{
  "num_hidden_layers": 15,
  "hidden_size": 64,
  "num_attention_heads": 2,
  "num_key_value_heads": 2,
  "head_dim": 32,
  "intermediate_size": 256,
  "vocab_size": 2048,
  "hidden_act": "relu",
  "norm": "rmsnorm",
  "norm_place": "pre",
  "norm_eps": 1e-05,
  "positions": "rope",
  "rope_theta": 1020.0,
  "rope_fraction": 0.5,
  "qk_norm": true,
  "attn_scale": 0.32,
  "bias": "qkv",
  "tie_word_embeddings": false,
  "parallel_block": false,
  "extras": ["shifted keys", "gated attention", "a norm on each head", "an embedding shortcut", "capped logits"],
  "init": "trunc",
  "init_std_qkv": 0.0979,
  "init_std_o": 0.0179,
  "init_std_up": 0.0979,
  "init_std_down": 0.0179,
  "optimizer": "muon_variant",
  "learning_rate": 0.0128,
  "beta1": 0.95,
  "weight_decay": 0.0079,
  "lr_head": 0.0103,
  "max_grad_norm": 2.0,
  "warmup_steps": 0,
  "schedule": "wsd",
  "decay_fraction": 1.0,
  "decay_shape": "linear",
  "final_lr_fraction": 0.0,
  "batch_tokens": [8192, 16384, 32768],
  "max_seq_len": 512,
  "doc_mask": true,
  "train_tokens": 150100000,
  "max_steps": 8178,
  "dataset": "wikipedia_en"
}
Each number is 128 + 24 x the weight over its row's rms, rounded and kept within 0 to 255. Layers, rows and columns count from 0. Numbers have three digits each. The size before them is the row's rms in percent of the matrix's.

# up: layer 5 MLP up, 256x64, rms 0.532, rows 222-255, columns 0-63
# down: layer 5 MLP down (transposed), 256x64, rms 0.135, rows 222-255, columns 0-63
up222 086:130118110119168089095141111135124126128139142143144138157098136180100110141119158140112090178125121081123139127131099135137098147094154111090141130154090155120168118124176089148132161124114160
down222 068:085104182113128156124143102132143147126144120104125137138153129155156111154116106122135088145102126148109166128186152170117114117149147204122155168104124123138114098093150127133135120127137148
up223 099:137150131179099148134136121121122115142180116079099099106130122142134149076155131134102113116118088114124154130159158149171128115116133118113119184086152108147102133123121116081118125129126176
down223 104:124157099166151115120154087115119127108103164160132132141112124133100152113122130152127137126149125157119098155091077085123134125158098125151097139143083117111124093075100141174108099129124096
up224 099:106074111104126127121141081148133169148148149125092118116138104128142133110088133155137129082118127117133139123107125132124135137076118123170143144131078156137147049166095125128124133104120138
down224 111:107139123146153130119154155121107150120163134114125126122140188122119142116107148163131111150106148126107117099103118126128139104121136144128139112082189094137089186133160163111073143118152164
up225 102:131110119105137128110109172145102164141132116172116144125155141144093130149170147131116139161113147079083145126097108111122091095174098116137127132133150092127117143120160169080134156141155109
down225 095:138128097108129097165150139142121099158127154145131124143127126125107086087084087127113156137091098147156104176107171130139132127130134128143146122119160151136133144112092093135174083153159158
up226 093:143087101117142125104151128087170109162121110135095126106143137135136110133106090119136102108139139123134135126068154095137139112086118151135154128139139083090145131108110113060110129143079140
down226 091:150156143132153125120066161130124118155146114124111128126126126080150149098155142129099116137094164105115090129183073134144138122137105080116145140120104141111120117113151107135148153104184125
up227 107:122198094116108121154122137171101147151140087133143126156158123141110156101158127127123107104144141164128091124129101159117074111165125117154164086121114138127133114086123136156095140109121126
down227 106:149131141117208133078116157121130132124161151086089157176126142127126124096121146106134163133113163094129118088155135123117125132118164117103128115099146142090152135143141107151159103135134151
up228 106:137144144105161154129102088138163110104141153112115165099174122121171096082117143085153094133109127130134095142111101097142111159113116113133172138130124142160128117122133122143071131140096161
down228 105:060129148110111132108165075119121096151127140102147156129152119114135143142091128128125169157104120118146130119159129082118158146142160132138132086145180126130153132116136148089163118168148133
up229 099:146139144124129148154104131117132133100155173096142154072145093088121106119163160098131112121098103139118127123156104146144171128144116111125163140134117104168108116140156167115122167152127185
down229 096:129135081142146110098154113098121128118144131135108117111161118130077151142103116157102122122194156123120174156082081095134139158123099141099135111123119092121127134158115141094150143100140102
up230 101:126160079131169159153183128175135122110133108161142125122158121097125137126143137078085137100126098132118113153096114130120149106092112129126109127143128147125121124151125071143096138133130186
down230 084:139153137093158095156095162148157067101128109131121161162136130114144145121127158162126179133118133125151099112137113137118133139153087109110099115091136128095120124135178176135146099134109104
up231 097:103140134129099108125140141153148141129131114086138105120158138112146112130105088174133120125153166097175103104100135072168163169120084132133123093134090138147142092102134143097110122149120137
down231 087:129119125154051102111113092105141168163136149119136113166100137117135085151135105137145117092135121130120173153117136164096175151141126129109113152148149146147140105101111112145166111115104151
up232 105:100118130131123105133110102127144154110122117159136169079147106102131131153091153122138180146114102095108203150146109143111133104119134137129127106125115147133123075143164165120116115103105087
down232 120:155124120174178098137129057107121126148153153130137106117120127145153139126131111136182108119141132146132111114171133114107129151108107119111159111137101100162107161086097109126139133168112170
up233 100:123145140122125112125157063112119115175108144155183144108130105078111115138115083168152119106159156141136114129102132117084119136153112116100158124096106125106163129089122113124105112114114158
down233 105:084130140157162173122158079132135148113114114132117102117121104089133120167130118115093100126141127129122113174090123173114142121147154172148168114135140087116114115150081157144146159124111128
up234 105:147095116116130160146124113149132154124113102091117113212132124150145072132146128133163077127129126095101143124170146128150095120140060118130104100142138130144128115117133146133122134117143155
down234 112:129109164097129110163107128088193140111128129151124113135123102128141139160109105149184101159138087133145138135115109120157133106181139146122118171115107130156150121103125125172168128126100106
up235 107:138159106142172144155138119115107091136133108170098112095116129119187137117142132190145136179111150133102140111127150112136113136130077132105118132178128125153103132129159138137154081110120122
down235 095:157118103072109149170127143104145137082142137115152106123170107119179107106140096127101132101071108120125084115147130143142122148162105130155145129163123112094104114132121138144133084114110146
up236 096:148150099182157127144092069136144131161132106168128120125147150139158154075132127159130142138113174118121136152119147152112129132163149128159115162140126100157140139130123151113144122093099079
down236 091:117153135107137127148129149107123077102121153105115142147148123102148120178147127091086103141155112158148177112110104138126081143141104131102072128153134145137090133111150114094151114097100100
up237 089:132121148125118136113122121119121154121126139169122095124164086111114110127127118128116104103084093127147138081175080124093135103113070165124082138163101136132126117133128159120156126071125117
down237 089:118147134102131132103134117155134114117114161119131099140135146141168160128131136092192119164167124126125083147119145120184144156116105102152160110111139058113110131109144153101132144162110129
up238 107:152142143150157116159148128141151128109112147193144111126101187137117169132108144149105086106132153137118161114175130133097128167151108134125148110124142119110132126168175130135128131097097171
down238 096:090121152135116161142118091079122091115139162075088129128129140156142123111109125118131134129177124090135110117096111151170108147096118125114113131119141090180122134139149111099084131165146145
up239 112:114103107112140141151111163100115129062129153137126082119122120124167124124159143128144181127129092095094151131098163133101123148132099126186110112128149154175118111140102150147108128152118113
down239 120:149129174146121131141172121165142129129090118157128152133129142144131131127126135137122100119184188148130090125106131174160119146098142150105136121105110104106075165091115110090152144124107123
up240 103:117132155111145114123145121094145108138077125151091088128153157175106183168108124181085134114118161101143139130159145148131094105141088129120109137130128146093110105138102130119102150120141121
down240 121:160121127128117125151105155114147137115117145122141139077160120164107117146102159168129140136130106154126126123113092085131133140071123163152081123112090099132174132162132156159165103151105141
up241 104:069083141101155091131152147170139124091118097105148130084138131112139151179101141136118139139096077142089142145140159147098104111117119121122135155117102135084126128130116134142151145098119143
down241 122:152134086122105150125092113083149116155142144108117083171129121095121148113141130130104133106140084104148146134155097088120166161141112131098118133094116095151137130121109098107112082178145118
up242 091:084113136114109125119107150112110113122133101123151188143103093140151112130113132151125162088126123103114152179084177136149143151132133137097140139119123128133149108086193132099109126092127112
down242 106:121157131136150111108097151190100129155175146115155134161119201139130138142127159109135105114145143120136122138093117142104110138104105137104137105091090147147153167157097139165122126151138141
up243 099:122093159141157124156134142137112121118100094148126123107142086127113170123120139092128134151131113137144084140084146156112090107103128179161092179148102160103127126092106139137086117126138149
down243 099:149177110129158143133114159143147136126148139126134096126141155127126101082173078120138105158113132126117154123122161129140109140127143142151194182114086175149128148132085117118146135149134131
up244 105:103119070108088133151153139164114149111145159150082125131112118172134133142109155116104121144148157163133114110172150129150124154165102140116130103138073097128151118125173129123102124152126163
down244 115:148109165111137160133078118145144110116131122116103135135087110132135145125141132127146093094119165141116155065110122140146088131148117143109105147125106153161176142132166110154119176083121157
up245 104:079073089123113140119207131107117121123137113113135114086125124159180157146077131140109151144128149137127162147121108130143112132156112104126126165114165139168133095104133134137126132114124122
down245 122:173180127134191101125143127133141139120111154093108153116135158150186106106132130098148153132108140137132114146110167104137154150069110127117142143108146128139088121144117126125159145149093102
up246 097:133098115136172154118106154128094129136165100094145103093110094140115130106121113124137118103099141062111125121160098082150106116146127130158151148146136148166127142124110146112140178159128170
down246 091:155151154125125131140104140158184156099171185104129143146114117142115136116137142154091154133111110167077132116123126148109147148096130112097120109103149104088169113108111141107161153119095126
up247 087:120129135082153148109166133118088179120120162137120082121116116162190099152139157114129129091151107096099140146155145118100114113146147154109163132102149140108149110111128153163149115116116153
down247 101:130139105180135140148089114128146109162104172171121130155077121091119141118144128126115152143153117088119082134123127119139143100132082148105100162127143107165127133134088103101090154104124133
up248 106:105125131125118115102111122158117106117133111136168143082150087182116141139160129098132144095115154146139078137117147117159126097136096133185099125160109127151104118084147144148178134117140138
down248 114:127129110161098140122140089086139189141145137098131114111121092140176108114100103116131104150101138137070148125102162185107120109144155161128120146125112129112131103124082112114111140103138141
up249 099:092110129116123100156114096128128093142139128146099163104093147101145132082136128124115138144114088111115092133168093152172123127140101085112131112105143164120152128122191151154116159100109137
down249 096:154094148101115144163116144142132137156133136129152072166119161113153137143101111102127114117136146122116099103134161112142141111134167138180150124129152124173111166181127075140137101159138144
up250 087:126138116114134159136137077127095161169140147093147124094126131177143102140114113171121130158107085120079134136143121113168138110156159127121137158137100167135106134109125135130192140119115097
down250 091:127145136160120115127122160161149134119092105125134154152118136098123151161096127127153129149123135180123146114112114158079153121092162131130098097131153130133153078176136111111091148130065120
up251 100:147113106135105097119107144165138121115107101139120143192132096115098148137098147148113080144106096102092128103136146130131085093125124148155152103151105148138130090075124124166109134111146156
down251 106:133098109128105129140091114110157183116115132147123147111103128110086115134102139151131122147129178171077128127134142147119124179134137146145113168102148103164116080100103118144175147151129119
up252 103:113137107124094100130133092113111153125132141119123119129162122107104143138116136088127129117164126090111120116108167125131138089163157084091179137134154169083122144112145159087122089157143091
down252 100:116120156118127148125165158145116159136108165084100148147127164139157123109146139129126110105152143088154159114131132123074121134116198151133163141153139144134150123130118117091184134095128099
up253 105:151102084147114118110178147140131099092135124141139152111086117170158185121116141141117118127121085136110152125133114168135123073156142123106141111169137114099094123142132129116132145174093139
down253 100:113124160118141138113123124143122121122149121138089112125139122107120096138158141121156097153127164081157137124127175109093122153124186182151136127123145157173181121081111139122161145142106109
up254 096:164110161125127127106143127143119113105087148144117126111180093130080160098127146102145104131100112167077124114107127136092143093124121142107148151123133153131131127130087122092119129116202124
down254 097:161150096114171134130128153129104155130145118131134090133148134097145139099111084124087143093120116103127135125133152128146138126139147145076119064073144158109143104102116148123110083128161156
up255 097:116096142135149121146166084120143133137098111148085097141129102080142126119167154091129169125142142155122159135111142136106161103157088147128136135132083135112150164154170139086132118105101119
down255 096:119129127118163156093128081135086145135139130074097123111122125132076138119075099134103077147113095119141146124175152145126135148150150129117112168100146121150108140138122098160162105133134115